python train.py --n_layer=10 --d_model=320 --n_head=5 --n_kv_head=5 --head_dim=64 --d_mlp=1280 --vocab_size=15905 --activation="xielu" --norm="rmsnorm" --norm_place="pre" --norm_eps=1e-06 --positions="rope" --rope_base=10000.0 --rope_fraction=1.0 --qk_norm=true --attn_scale=0.125 --bias="none" --tie_embeddings=true --parallel_block=false --extras=["some layers without attention", "local attention windows", "shifted keys", "gated attention", "value embeddings", "capped logits"] --init="normal" --init_std_qkv=0.0708 --init_std_o=0.0708 --init_std_up=0.0708 --init_std_down=0.0 --optimizer="adamw" --lr=0.00153 --beta1=0.9 --beta2=0.95 --weight_decay=0.13 --lr_head=0.0155 --warmup_steps=575 --schedule="wsd" --decay_fraction=1.0 --decay_shape="cos" --final_lr_fraction=0.1 --batch_tokens=32768 --seq_len=512 --doc_mask=true --train_tokens=260700000 --steps=7956 --dataset="wikipedia_en"
Each number is 50 + 10 x the weight over its row's rms, rounded and kept within 0 to 99. Layers, rows and columns count from 0. The size before them is the row's rms in percent of the matrix's.

# layer 6 MLP up, 1280x320, rms 0.0618, rows 1216-1270, columns 0-63
099:69 46 44 60 32 70 44 63 45 67 52 49 61 50 42 54 57 77 67 44 47 47 47 63 49 56 55 50 39 46 36 55 56 50 32 38 52 52 57 51 51 36 54 49 47 47 56 36 64 43 57 47 51 54 63 53 58 51 36 51 52 38 62 58
100:46 37 17 62 43 61 35 52 40 48 47 44 51 42 55 57 54 55 47 63 55 50 27 44 57 52 46 52 37 39 33 27 39 43 58 64 50 58 39 65 49 29 45 51 50 49 51 63 58 35 56 47 45 66 55 43 35 44 46 50 38 53 50 45
098:50 50 44 53 57 49 63 45 27 45 39 47 50 48 51 68 26 63 55 44 56 51 52 36 36 53 48 54 36 46 53 51 26 47 71 53 44 51 32 49 55 56 61 49 59 49 66 47 54 48 50 51 30 48 55 35 43 36 50 59 48 43 51 53
100:60 53 60 47 71 50 45 59 62 59 41 76 46 54 39 49 50 47 50 45 50 55 50 48 59 40 68 42 47 42 56 44 47 43 35 48 48 43 35 52 57 31 46 47 44 49 39 57 48 28 37 59 39 38 36 57 42 34 52 43 38 67 45 47
095:43 45 44 57 53 57 66 56 55 39 53 56 46 48 59 59 44 49 54 59 27 51 46 28 50 54 49 37 47 54 41 35 36 52 66 46 53 52 61 40 56 36 45 29 51 62 51 61 52 41 63 56 66 53 54 52 50 35 54 50 52 63 32 42
094:52 62 43 37 48 48 58 61 58 50 47 51 45 45 55 58 58 26 44 58 54 28 55 47 27 48 65 44 51 54 46 53 42 46 51 52 50 52 60 48 50 61 36 38 43 40 56 48 67 64 43 49 47 60 43 59 26 51 43 55 49 43 43 40
104:52 56 34 48 58 57 34 51 59 54 55 64 38 51 58 36 35 67 69 53 50 55 48 49 43 59 69 45 39 38 44 51 60 47 64 62 31 52 63 32 72 51 47 40 45 48 70 59 40 50 52 49 39 61 48 57 41 56 55 48 40 45 30 52
091:75 29 48 57 42 51 46 60 45 51 63 41 50 47 61 54 64 32 66 48 41 50 47 54 40 52 49 46 49 46 58 42 58 64 48 45 32 44 54 34 49 30 35 63 53 56 60 44 54 49 63 59 59 44 45 58 55 31 50 40 32 43 52 31
100:61 61 55 42 54 57 43 55 57 57 42 55 48 61 35 36 48 56 57 42 32 50 54 28 37 49 51 70 48 40 51 41 52 47 42 68 44 60 60 56 55 47 49 57 52 57 57 63 55 53 81 59 27 42 60 41 63 51 44 61 31 50 49 49
102:57 48 59 54 58 47 52 63 50 49 45 57 51 52 64 46 55 57 43 43 38 42 47 50 36 41 65 54 57 53 35 37 53 57 58 60 53 48 59 45 48 59 46 48 45 37 71 32 47 43 50 43 43 51 45 26 39 46 42 56 58 48 45 49
110:85 39 41 53 41 51 38 68 62 62 50 40 49 33 70 39 54 52 60 40 50 57 31 53 56 61 53 57 57 46 58 35 42 63 57 64 36 50 36 27 41 47 41 26 47 28 56 55 55 49 53 63 64 28 46 64 45 56 37 45 41 43 43 57
100:60 62 52 32 49 40 51 52 50 51 41 43 47 48 47 42 48 62 50 50 39 25 47 41 58 49 43 70 59 53 50 46 46 68 54 52 46 46 44 49 65 55 46 44 38 31 41 45 41 59 40 54 30 46 50 35 60 58 64 74 51 50 44 41
097:57 42 46 64 45 61 63 63 55 47 39 45 49 43 75 56 70 50 39 46 59 50 62 45 52 32 55 45 51 42 48 35 40 67 55 55 44 54 50 32 49 54 48 48 51 48 58 53 66 40 57 64 52 51 67 45 39 48 39 49 42 52 44 55
099:37 41 48 67 52 53 65 57 40 58 67 33 42 44 57 60 49 64 52 40 60 45 55 60 61 50 55 57 47 51 53 47 60 63 61 46 31 62 40 52 56 44 55 39 42 43 58 47 41 52 39 49 58 52 61 59 34 56 49 46 49 70 53 57
100:49 56 48 59 44 35 60 49 50 58 40 50 49 54 58 42 51 49 53 47 52 32 59 29 44 46 46 50 45 42 60 42 53 49 52 52 53 38 45 52 68 38 50 54 80 56 44 44 62 51 37 39 36 54 59 44 42 54 68 57 47 45 31 55
103:52 59 47 45 48 51 37 56 53 40 31 41 48 50 51 51 54 42 49 40 49 55 47 59 48 37 36 78 53 44 54 30 30 43 60 67 50 50 53 66 67 51 56 41 49 32 41 55 43 42 56 57 24 61 50 36 55 64 43 46 33 64 59 48
115:55 40 33 43 52 51 54 52 53 42 36 52 47 45 44 53 57 30 39 64 53 48 62 65 81 16 65 54 66 41 52 49 55 66 63 44 40 37 50 47 46 39 49 40 52 50 60 61 59 51 61 47 33 49 48 58 43 34 64 64 27 60 66 60
104:60 36 57 39 66 50 51 51 25 52 62 53 45 44 41 45 44 57 52 31 36 23 58 64 48 49 58 51 47 63 48 44 38 57 63 71 37 52 57 42 53 45 76 59 48 58 64 41 44 54 52 55 69 63 36 54 47 34 51 44 58 39 44 62
106:57 53 43 49 55 55 47 48 55 50 34 55 60 40 57 68 45 61 46 53 46 44 40 43 51 48 38 44 49 54 23 36 62 60 58 47 52 34 54 68 52 27 49 54 64 50 51 49 58 56 37 48 41 57 69 56 49 43 59 45 49 62 40 44
101:53 60 46 44 39 54 35 61 54 62 42 58 46 46 58 45 43 43 58 61 44 36 55 43 54 45 70 53 45 38 53 48 46 54 54 47 41 47 35 33 70 32 51 51 36 46 40 41 56 51 63 54 60 57 38 59 36 51 43 56 13 52 52 50
098:25 40 39 57 46 43 53 61 37 39 57 46 41 55 52 44 45 57 57 61 55 57 41 66 61 43 71 53 42 46 38 35 39 50 57 48 37 47 53 46 56 49 57 45 56 56 39 56 59 59 43 41 53 40 44 46 30 42 50 47 53 57 41 39
094:52 36 45 51 60 66 43 54 43 57 58 50 52 61 67 57 61 38 56 53 56 61 52 48 61 50 48 46 65 62 26 59 51 46 42 51 35 52 49 42 51 48 56 41 48 39 63 43 48 44 37 47 36 59 73 49 51 58 55 42 48 44 39 44
106:53 34 43 34 56 64 36 48 48 63 24 57 60 46 40 51 64 36 71 47 29 52 48 56 48 49 34 39 37 37 45 51 51 52 38 39 31 35 49 43 62 57 48 37 51 37 51 53 54 36 47 65 57 49 53 57 44 51 53 40 47 69 33 49
103:48 58 37 65 37 58 52 47 50 38 37 66 37 42 33 38 41 56 45 47 35 38 52 28 49 53 71 61 36 51 50 46 45 59 36 49 49 43 47 59 72 40 62 66 51 47 47 54 75 42 52 38 27 49 65 31 41 58 58 60 46 55 39 39
094:64 50 50 59 55 46 46 50 29 62 47 50 52 47 46 62 38 45 35 57 44 52 38 67 38 42 62 50 23 47 68 44 54 51 36 48 51 51 61 52 54 60 43 43 52 35 50 48 43 71 41 51 45 53 75 50 51 43 69 48 49 57 57 58
094:44 60 42 51 46 54 60 53 31 44 58 39 36 45 28 53 49 62 47 40 58 52 44 56 35 50 64 59 45 29 51 50 45 44 51 48 36 52 38 54 63 39 42 38 68 56 54 38 60 55 34 62 61 61 46 40 53 38 32 49 59 80 38 46
105:49 48 56 55 44 68 57 65 39 60 52 43 66 47 57 49 46 40 75 29 41 28 68 52 67 41 32 44 65 38 48 39 56 29 32 56 48 55 48 52 51 37 43 40 66 57 65 43 41 45 48 44 48 55 55 58 44 39 42 64 37 54 50 65
095:55 54 54 48 67 60 50 54 63 51 51 36 27 54 41 56 41 51 51 42 53 52 51 55 59 42 67 53 38 37 63 53 39 42 58 63 48 49 46 57 70 59 75 48 62 41 59 48 52 41 64 49 48 69 57 51 57 65 43 43 30 48 43 40
100:38 46 53 24 64 48 61 51 57 50 56 39 47 45 47 58 52 37 68 46 38 37 60 36 55 42 71 43 61 57 63 30 52 73 32 47 37 50 43 50 48 44 50 55 70 57 51 30 55 73 59 48 61 28 43 50 60 58 45 36 40 70 45 43
103:38 51 39 47 49 72 59 66 52 44 45 62 30 44 56 64 47 61 45 43 50 59 47 53 76 47 49 48 36 50 62 53 49 46 32 57 41 45 20 41 56 36 43 51 58 48 55 51 52 49 52 63 49 50 43 18 63 48 31 20 51 61 31 76
099:46 27 52 58 46 59 53 50 43 64 31 49 57 37 66 74 64 48 54 72 29 48 45 50 50 53 44 46 40 49 44 33 45 64 60 59 60 58 59 35 49 45 62 60 64 52 49 54 47 56 59 57 43 39 56 51 58 36 40 52 45 29 41 59
109:59 57 33 36 41 52 49 82 58 48 53 50 47 51 52 43 55 39 57 58 36 46 27 62 51 48 40 48 59 41 49 47 41 44 29 41 60 42 38 59 51 56 40 48 46 37 59 49 46 35 42 71 39 48 69 58 61 54 74 46 46 52 44 56
096:50 49 52 46 42 53 57 62 50 55 56 46 46 55 49 55 61 44 52 52 38 43 42 35 53 44 63 50 45 46 51 52 39 56 45 52 50 26 39 63 44 29 51 37 58 39 49 52 48 44 50 71 38 53 59 55 56 40 58 32 42 50 61 28
095:64 33 53 45 49 41 48 49 36 46 34 46 53 45 70 44 39 62 56 45 66 55 52 34 48 28 71 48 52 24 41 58 60 50 41 63 55 55 52 47 55 47 47 41 43 49 43 36 66 49 60 58 52 42 39 49 36 36 66 65 35 51 59 36
091:52 47 33 45 63 68 68 46 51 41 37 39 36 31 25 56 76 42 47 42 42 47 38 48 45 47 55 52 31 46 50 34 35 60 66 47 50 35 61 84 54 57 49 40 51 37 41 64 60 44 49 56 51 43 42 63 32 35 44 43 47 66 61 50
094:51 54 39 39 61 61 43 60 39 55 55 63 26 52 46 48 64 55 57 47 49 46 53 29 56 42 40 37 45 54 45 48 63 43 54 49 57 46 51 39 59 52 46 62 57 39 43 41 60 47 48 45 41 56 56 63 37 52 56 41 43 47 34 65
104:63 57 63 67 43 52 49 47 49 36 59 45 47 37 44 48 43 41 58 54 42 61 55 64 51 41 54 52 63 44 46 25 60 70 44 46 43 44 40 51 57 68 54 68 49 45 61 48 62 53 57 54 53 69 35 54 55 52 40 42 49 57 57 51
103:35 34 41 47 43 43 65 59 33 59 68 41 49 58 46 51 53 73 56 53 57 50 58 43 57 46 62 46 51 35 42 50 54 57 49 45 52 31 24 34 49 29 37 29 50 57 51 45 73 57 65 61 58 54 67 41 58 53 37 49 27 70 35 64
106:42 42 60 49 61 75 44 72 50 60 51 35 62 47 50 47 33 56 56 37 41 47 43 49 62 36 48 73 44 42 66 53 62 48 51 60 42 56 36 65 52 61 72 45 44 41 63 61 44 52 52 62 40 47 55 23 64 60 47 62 47 57 46 64
101:35 46 30 59 40 57 33 58 33 42 57 32 38 45 43 60 66 69 73 57 37 48 50 59 57 50 42 46 48 52 43 37 51 52 60 44 40 55 39 42 45 60 36 32 54 53 39 52 56 40 49 54 41 47 48 36 58 55 38 48 66 50 42 53
100:65 46 57 36 56 56 51 57 40 67 55 38 43 49 64 49 48 56 53 54 36 26 56 66 44 31 41 36 34 50 49 42 48 64 42 47 52 55 48 64 76 50 58 41 70 41 79 42 57 57 33 46 47 59 60 55 52 57 37 34 54 64 53 37
102:76 46 42 61 40 51 24 57 45 60 41 52 46 41 58 63 56 58 57 65 47 51 52 41 33 52 55 54 58 59 43 50 54 32 54 45 37 45 54 53 50 28 49 39 49 53 64 59 54 43 37 43 49 68 62 50 37 58 53 39 49 55 43 46
092:45 31 54 25 65 48 66 47 35 52 51 41 52 53 36 53 51 59 57 37 47 27 55 50 31 56 51 44 61 40 52 57 34 52 32 57 39 59 50 36 48 50 57 41 70 46 47 38 65 53 46 64 52 40 50 36 44 53 42 39 37 59 40 51
093:61 53 36 64 53 47 42 49 58 51 50 46 34 42 79 63 64 34 77 46 50 55 47 62 48 53 47 55 43 61 45 51 44 33 56 63 64 40 38 26 58 20 52 36 80 29 48 57 36 43 52 56 40 41 60 61 52 71 51 41 43 61 52 48
111:61 50 62 67 40 47 50 61 36 52 47 48 58 39 46 59 74 64 51 32 56 47 55 50 58 29 57 63 61 45 50 43 63 66 62 45 57 31 47 53 54 56 52 42 64 48 45 28 49 39 42 43 58 48 31 23 47 49 29 73 43 67 45 52
099:59 43 44 60 46 49 60 49 42 47 32 45 43 37 68 59 61 36 61 63 61 36 53 68 43 45 58 65 70 29 37 43 47 46 43 49 28 44 61 59 58 31 55 25 62 46 50 40 45 57 50 42 66 38 53 26 44 42 56 47 34 41 57 39
096:50 54 49 48 40 54 60 58 48 33 33 40 59 62 50 51 55 42 34 43 60 51 55 42 45 47 51 50 60 42 56 38 39 51 55 58 66 54 52 30 51 41 41 27 59 33 47 35 50 45 51 46 56 65 53 58 34 43 32 49 32 70 53 49
097:59 41 48 42 50 48 40 42 50 49 58 54 43 29 49 53 62 36 44 48 35 39 55 42 52 40 37 65 32 44 62 38 55 69 52 66 45 42 57 44 54 48 34 40 52 43 56 34 35 50 38 48 42 47 48 61 43 42 53 54 46 51 43 55
103:44 36 53 32 62 62 39 47 54 47 53 49 53 46 45 46 50 48 51 40 46 47 58 33 44 55 58 48 40 39 51 38 41 34 41 58 38 41 55 50 59 35 60 50 56 37 74 41 49 35 43 53 37 58 44 44 48 47 50 40 47 47 49 47
096:46 53 43 38 53 52 67 65 51 55 44 36 41 64 47 58 59 45 57 35 51 66 54 32 29 43 46 63 48 38 50 57 41 60 31 50 62 38 54 49 48 53 43 52 46 53 59 67 42 53 45 59 38 39 46 46 48 44 28 31 57 51 44 52
094:42 46 52 37 52 37 67 52 40 51 30 46 56 38 64 53 51 52 44 56 37 40 59 42 49 51 50 56 43 42 48 47 40 42 30 55 50 45 42 33 47 46 49 51 66 46 48 32 64 56 50 64 38 39 68 46 40 45 52 57 38 49 49 65
106:50 64 35 46 47 51 51 75 54 63 37 57 43 35 40 56 54 70 65 42 45 44 34 58 28 52 55 51 43 22 51 33 35 60 49 44 51 55 58 57 66 53 60 53 60 52 48 40 35 37 43 47 33 65 59 36 45 69 45 58 38 55 44 60
100:58 40 49 52 57 50 61 56 52 67 26 37 22 57 62 49 56 59 64 39 53 40 38 56 61 40 55 60 52 47 48 37 46 70 55 51 51 51 40 53 53 55 59 34 58 31 40 41 42 37 40 47 51 41 55 46 51 58 25 57 34 46 40 46
095:47 35 54 61 43 43 21 51 51 48 54 45 52 60 49 48 53 57 46 44 53 44 57 81 57 39 52 69 61 57 51 53 62 61 60 37 23 38 55 58 61 40 61 35 40 25 44 51 55 61 47 66 35 52 36 46 42 56 57 52 48 64 63 53
108:56 72 56 55 38 43 55 54 47 48 45 49 43 53 61 36 48 32 46 21 44 52 40 54 71 42 67 49 42 41 59 52 53 47 54 43 48 53 54 51 54 76 46 41 46 45 45 21 51 53 59 56 63 58 54 58 49 44 51 48 40 50 38 47
# layer 6 MLP down (transposed), 1280x320, rms 0.0513, rows 1216-1269, columns 0-63
099:52 37 49 48 49 52 46 40 42 62 32 57 51 51 64 42 65 30 32 32 60 40 32 49 26 50 36 43 50 52 40 46 43 49 46 49 60 29 43 53 56 56 46 39 36 65 37 52 39 54 41 56 35 51 47 54 47 49 56 52 48 47 54 59
098:67 62 57 42 59 59 58 64 38 39 45 39 41 49 41 58 57 50 52 48 54 49 48 56 51 54 42 64 50 39 49 61 52 35 41 49 59 43 57 44 43 73 46 39 50 42 46 45 33 35 42 49 49 62 49 53 41 39 40 55 45 47 55 69
099:52 51 55 46 63 39 46 44 41 57 57 44 50 41 32 44 70 59 42 49 66 39 56 44 43 42 63 41 64 52 34 41 61 40 52 49 71 49 59 55 36 56 65 57 53 63 57 41 53 64 43 34 57 53 42 51 50 46 50 49 63 49 64 50
099:39 56 34 42 68 55 41 52 49 62 49 63 67 50 53 62 42 45 66 49 45 38 60 26 50 52 50 41 50 49 68 49 45 52 50 57 58 61 55 72 55 45 48 56 46 55 61 44 45 46 58 46 47 55 50 55 47 63 73 43 45 27 45 53
092:33 63 58 54 37 38 58 31 80 30 49 50 33 45 48 46 67 52 39 54 39 48 59 44 67 54 54 47 70 46 52 38 54 49 55 39 50 44 44 38 37 46 48 55 34 61 32 46 35 48 40 48 39 50 42 55 64 39 69 48 50 49 67 38
099:39 52 51 69 51 45 42 50 66 60 52 54 43 48 67 65 51 58 51 45 63 44 49 59 64 40 46 66 54 38 35 28 57 55 30 40 47 59 44 52 59 47 59 59 48 51 60 65 55 59 57 49 49 41 37 40 41 43 46 62 48 60 43 57
100:48 53 27 51 44 58 50 46 85 59 58 53 52 39 52 31 38 47 38 24 50 52 69 62 51 73 71 26 49 40 62 41 55 51 57 48 53 53 41 57 47 41 49 53 53 46 67 53 59 28 30 57 56 50 48 41 41 50 45 65 47 48 54 49
094:49 68 39 46 48 55 55 33 45 61 45 50 46 33 38 39 46 58 47 43 61 65 49 46 51 42 61 39 52 49 48 51 47 49 50 53 44 34 30 60 45 54 45 47 55 35 64 43 41 55 44 33 44 57 65 38 52 51 61 78 69 54 38 41
097:47 59 63 38 46 56 62 40 37 57 68 52 43 47 40 37 63 59 35 56 55 50 54 40 47 56 45 50 56 67 50 63 28 36 52 62 66 47 61 59 44 51 34 52 41 49 62 40 35 51 49 52 65 50 30 67 59 65 37 56 28 50 38 50
108:41 56 61 42 46 38 53 67 43 55 59 56 47 48 60 45 39 47 48 60 56 40 48 59 48 52 51 49 59 57 61 50 46 52 54 59 48 62 37 41 41 64 55 60 31 44 46 45 40 51 64 57 50 26 49 40 41 44 54 41 48 47 59 50
111:33 42 46 40 60 38 39 65 48 50 49 53 44 53 35 49 59 43 31 50 41 52 48 52 40 54 43 50 49 64 59 39 36 37 59 34 63 74 50 53 37 61 53 71 50 69 52 45 57 38 55 41 71 42 39 46 51 68 35 38 49 49 42 56
103:55 58 56 51 60 42 62 45 54 36 43 56 41 46 26 64 39 63 29 61 47 48 52 51 51 51 20 60 32 45 40 50 42 55 54 38 80 56 42 52 38 61 56 56 44 52 51 66 27 56 65 48 47 25 58 61 42 58 45 42 57 28 48 58
098:56 51 26 42 53 50 67 58 48 67 48 40 49 38 54 40 59 49 67 23 58 84 56 40 46 58 73 46 54 57 48 68 71 61 53 52 50 51 53 35 62 46 47 60 55 43 68 64 53 69 39 43 34 44 41 53 63 54 54 63 46 45 54 51
096:46 66 51 43 66 36 50 53 40 61 50 51 48 53 50 60 55 44 51 51 41 39 52 57 43 67 43 53 38 41 42 62 35 49 56 55 50 58 55 41 56 36 35 41 44 51 47 40 48 50 74 72 63 30 37 52 63 56 52 56 50 38 43 57
100:46 43 54 63 49 54 60 41 43 63 50 53 57 42 55 65 44 56 43 43 63 49 44 56 64 50 42 63 47 68 47 44 45 52 62 43 56 60 51 53 42 51 41 51 60 48 57 51 48 42 68 50 52 51 66 58 58 45 55 49 67 48 62 53
096:41 48 51 51 27 49 56 48 71 43 45 40 45 48 28 30 60 46 37 63 51 67 34 51 38 59 35 38 57 51 52 78 47 70 75 58 52 57 53 53 61 47 33 56 36 37 39 52 48 62 35 64 52 63 46 35 63 36 55 37 33 59 45 34
110:51 48 40 37 46 39 51 37 57 42 36 30 55 51 47 58 61 37 40 67 33 28 71 62 37 56 59 37 53 53 58 67 47 74 52 47 50 32 43 49 41 40 52 48 44 41 48 56 43 52 56 46 42 37 62 42 45 43 46 42 38 55 65 64
101:64 55 59 54 47 73 66 43 57 28 41 59 47 58 55 36 53 55 41 47 51 59 45 59 36 62 38 60 52 55 47 36 36 70 47 48 61 37 56 44 46 42 46 37 57 53 45 51 59 52 46 51 36 58 37 54 46 61 54 39 48 42 47 46
105:46 55 54 74 45 39 50 46 50 43 47 47 49 35 56 50 45 54 52 49 54 27 56 57 46 47 37 58 42 32 53 54 53 49 69 58 45 58 53 27 47 55 50 58 45 40 54 39 50 35 42 61 72 58 46 54 54 49 48 53 43 62 61 59
103:43 58 62 41 47 47 44 54 64 46 61 57 59 54 70 46 44 52 45 44 43 45 61 37 58 37 50 49 54 41 49 48 34 52 65 48 37 46 54 40 63 51 60 53 48 35 53 37 54 53 51 53 47 50 48 54 38 60 65 53 37 51 53 47
103:41 46 49 56 50 56 51 51 50 39 53 65 67 38 58 52 35 41 48 53 42 31 56 45 58 44 42 58 54 46 52 54 52 57 42 47 62 48 58 64 42 48 48 47 52 44 42 48 45 62 44 52 70 39 48 52 46 68 38 38 62 37 55 45
105:57 53 46 43 76 54 46 50 52 67 50 62 35 59 56 74 29 66 53 57 51 52 62 67 59 47 39 57 36 44 55 46 35 49 53 52 49 71 55 55 41 47 54 64 45 64 57 44 64 36 50 56 57 39 57 71 18 59 56 57 52 40 48 48
096:54 28 44 19 56 56 41 65 49 64 41 60 75 57 43 47 68 21 63 38 36 33 44 79 27 65 55 55 59 31 80 57 57 55 42 60 51 43 34 47 72 44 49 48 33 35 53 60 59 48 48 55 57 41 48 49 54 38 54 39 58 52 38 36
101:46 64 65 36 67 58 26 70 41 56 56 75 62 50 69 63 32 26 66 55 41 37 68 66 40 53 42 48 17 58 61 57 40 35 58 32 60 42 42 46 48 59 47 54 68 45 53 29 57 56 63 39 40 50 40 49 31 63 56 67 51 52 38 47
094:68 40 48 66 37 51 73 50 67 45 52 48 32 53 43 50 43 55 40 49 64 53 42 40 67 54 56 54 62 59 47 28 58 50 54 51 40 38 42 35 59 51 51 55 53 41 52 45 61 63 41 57 41 53 48 62 46 37 53 57 69 67 55 57
098:64 47 51 49 39 49 47 49 46 55 65 40 68 48 56 37 52 42 68 56 53 47 47 43 56 50 67 51 40 49 46 50 68 39 37 58 58 44 41 36 50 45 55 57 51 55 70 59 51 45 48 52 49 53 50 51 52 45 48 49 67 45 47 65
104:63 51 67 62 43 63 60 51 52 43 57 42 48 56 38 41 52 54 38 46 45 44 42 65 57 58 57 54 67 49 54 59 60 55 42 48 48 55 46 67 36 55 33 53 50 35 66 48 37 72 57 57 53 49 52 41 62 26 55 39 45 20 43 48
101:29 56 50 57 46 45 38 47 53 54 42 40 53 40 46 55 36 43 35 46 59 51 51 33 52 52 56 45 29 62 52 35 38 61 51 53 58 33 41 61 55 44 20 44 42 58 48 52 58 53 55 49 58 57 42 45 62 42 47 46 42 60 39 50
106:43 35 61 58 47 50 55 44 36 52 30 53 44 29 55 49 45 46 57 67 42 45 42 51 52 38 64 58 48 55 41 40 49 27 65 53 49 71 46 58 29 51 61 53 51 46 51 46 54 43 53 54 44 55 42 39 58 48 52 37 67 37 61 43
103:30 33 46 51 61 56 48 50 69 54 51 57 42 28 55 60 46 52 42 50 63 65 47 50 75 64 48 41 47 49 46 41 54 42 56 56 47 39 53 53 55 46 51 54 39 59 56 70 47 44 63 53 58 47 55 57 49 47 38 31 58 40 40 56
099:47 53 33 46 53 33 53 39 41 55 45 65 18 49 46 48 54 39 63 33 44 41 52 41 28 67 54 50 42 65 55 56 48 45 45 51 57 52 52 58 44 42 47 42 47 59 49 60 29 35 62 41 61 32 47 44 38 39 53 65 36 39 47 48
102:58 64 55 49 35 51 67 49 62 24 57 41 52 71 52 29 58 81 37 64 47 51 51 57 55 52 37 55 70 50 38 48 61 51 49 54 52 46 47 49 55 54 51 50 39 59 53 72 46 54 60 35 42 38 51 72 54 64 50 60 65 45 33 58
095:38 50 31 58 37 62 42 45 53 45 42 41 58 41 54 45 54 56 58 42 45 70 34 41 59 64 64 33 54 46 42 45 21 48 52 55 47 36 55 40 41 52 31 52 55 50 37 60 37 46 70 48 25 63 52 29 67 35 36 56 61 48 55 51
101:58 55 49 29 45 37 35 44 58 66 39 53 47 54 52 65 65 47 36 40 56 46 43 42 42 52 39 49 50 55 46 66 46 58 49 51 32 52 40 46 57 55 41 56 54 59 42 57 51 46 52 52 68 38 59 37 56 63 39 63 61 65 45 50
091:54 61 45 56 51 60 55 51 37 24 52 53 78 65 53 49 37 55 56 59 67 57 35 38 56 53 42 55 63 50 33 54 50 43 48 48 57 42 45 46 39 65 60 54 58 61 55 41 53 42 53 56 54 53 47 43 52 41 58 60 46 69 53 50
089:47 39 45 63 24 57 59 31 56 34 42 50 36 64 58 20 50 71 44 44 55 52 44 53 71 50 60 47 54 45 47 41 49 69 57 47 63 51 41 69 60 51 50 60 42 47 41 53 43 47 55 58 57 51 44 51 49 20 63 63 56 36 50 40
101:61 40 72 56 39 42 49 33 32 57 37 55 34 43 51 68 62 53 44 63 39 30 41 30 42 47 58 36 45 60 56 53 54 45 43 48 47 47 46 62 55 45 42 52 33 46 52 34 54 35 56 53 31 63 42 63 48 47 53 61 43 44 56 45
100:56 48 69 51 40 63 55 54 57 19 49 47 48 55 37 50 49 56 64 71 51 53 46 42 52 47 43 42 43 29 52 44 47 41 64 51 49 44 57 43 44 41 42 53 46 62 56 50 53 54 47 47 51 58 64 70 60 45 53 66 55 56 30 56
103:74 34 59 57 37 56 44 57 46 40 54 27 39 53 34 51 45 61 30 54 55 74 38 45 43 53 40 28 54 54 43 57 36 48 60 62 22 47 50 50 68 48 64 45 47 50 57 49 38 57 50 68 43 33 71 69 64 30 33 57 50 43 59 33
100:44 58 55 38 51 47 49 39 53 49 60 56 46 60 58 59 45 52 43 54 37 52 55 59 51 57 45 50 56 53 52 66 28 56 50 22 49 62 63 47 48 40 49 60 44 37 48 41 50 47 43 60 67 48 51 59 40 57 52 64 30 45 29 40
099:65 45 51 46 45 39 30 34 42 38 51 59 44 40 39 44 61 54 47 34 52 53 47 35 62 68 56 43 62 43 40 48 73 41 69 60 57 39 43 36 37 38 57 55 45 63 48 59 48 54 62 31 58 43 28 74 62 45 57 54 43 41 38 59
100:32 46 46 65 49 18 51 36 33 32 52 36 65 53 43 57 60 57 50 71 54 47 49 38 55 44 45 38 68 55 46 46 46 40 51 58 51 27 42 56 50 65 52 51 48 46 39 44 38 62 53 30 50 53 51 29 38 65 52 56 39 61 48 47
094:61 48 56 52 42 67 58 33 47 43 50 49 40 53 45 63 52 49 54 61 46 43 50 19 53 35 34 43 45 56 43 67 40 52 42 48 34 34 48 37 41 52 54 39 53 60 59 39 46 41 44 36 55 40 63 57 54 71 47 47 49 50 36 41
094:51 36 41 46 47 43 40 42 52 77 52 37 52 35 61 38 54 59 46 36 47 49 51 42 58 48 55 41 49 51 46 49 54 66 55 58 57 50 57 76 58 69 51 53 49 58 60 62 45 54 35 40 40 54 50 46 55 46 46 44 61 46 52 59
105:56 57 44 61 62 44 40 53 46 45 55 49 39 50 36 44 65 57 51 52 64 49 54 49 37 65 57 66 37 55 44 44 51 48 61 42 51 54 64 34 42 59 41 56 38 77 35 58 28 49 55 43 44 57 33 70 53 44 38 46 50 63 45 44
103:47 47 43 37 58 61 62 45 75 49 47 59 47 69 60 39 41 54 51 64 43 59 60 65 49 63 55 51 68 65 34 57 40 48 41 65 54 39 61 69 53 47 38 39 45 54 46 33 61 31 58 48 39 71 51 57 50 55 58 56 61 54 45 53
097:56 53 47 38 70 30 42 58 40 51 32 47 57 41 47 62 50 29 59 47 72 43 52 58 52 77 50 45 55 61 59 29 44 42 60 39 64 35 62 48 35 67 52 52 65 54 50 55 56 45 39 44 44 64 32 71 46 62 64 70 66 48 45 51
098:71 41 49 51 56 67 58 58 52 57 69 56 55 45 45 42 49 51 55 50 44 66 45 31 54 51 48 44 54 55 57 57 60 45 43 56 41 53 54 41 57 58 44 43 58 52 63 38 35 56 63 39 42 57 40 41 52 52 43 50 67 45 39 64
104:55 27 57 44 64 52 45 55 61 66 58 56 59 66 49 37 30 44 67 44 52 51 59 80 44 59 61 42 51 54 69 56 56 45 58 66 55 47 36 46 48 36 58 50 30 53 62 49 40 44 46 48 44 70 56 52 52 56 58 51 42 65 42 51
098:24 49 48 47 64 30 54 52 45 54 34 58 45 42 50 59 41 43 30 56 65 53 57 49 37 58 46 58 52 48 68 34 58 65 66 55 51 61 59 37 45 42 46 50 57 52 45 50 52 48 51 34 46 58 46 57 66 55 46 46 51 62 33 57
106:37 51 55 55 55 47 38 51 27 58 52 63 39 55 45 71 36 47 56 49 58 55 44 43 26 47 29 47 36 46 61 61 45 21 69 48 41 37 52 56 52 56 55 55 48 58 53 33 36 56 50 46 43 59 44 50 62 54 36 64 56 42 43 51
100:60 49 45 56 40 44 57 36 58 41 31 71 46 53 68 33 43 37 35 39 50 34 54 62 45 44 63 34 56 64 56 48 42 50 71 61 76 52 48 69 45 39 58 55 54 57 47 48 74 53 59 62 45 59 48 57 38 48 49 44 51 46 55 42
096:55 50 50 43 45 53 55 36 40 52 66 53 49 27 37 43 52 52 50 44 42 52 63 43 60 53 63 26 51 60 52 36 52 42 43 45 50 49 51 41 52 57 53 60 44 45 45 52 52 50 54 59 53 54 64 52 44 48 44 35 50 45 70 58
096:47 58 50 47 39 65 47 58 44 34 30 65 58 28 58 49 50 47 43 62 55 69 23 51 45 48 50 60 36 49 36 36 59 52 41 63 58 42 64 38 53 55 50 39 36 52 75 45 43 47 59 47 54 37 62 60 36 34 65 47 32 58 52 57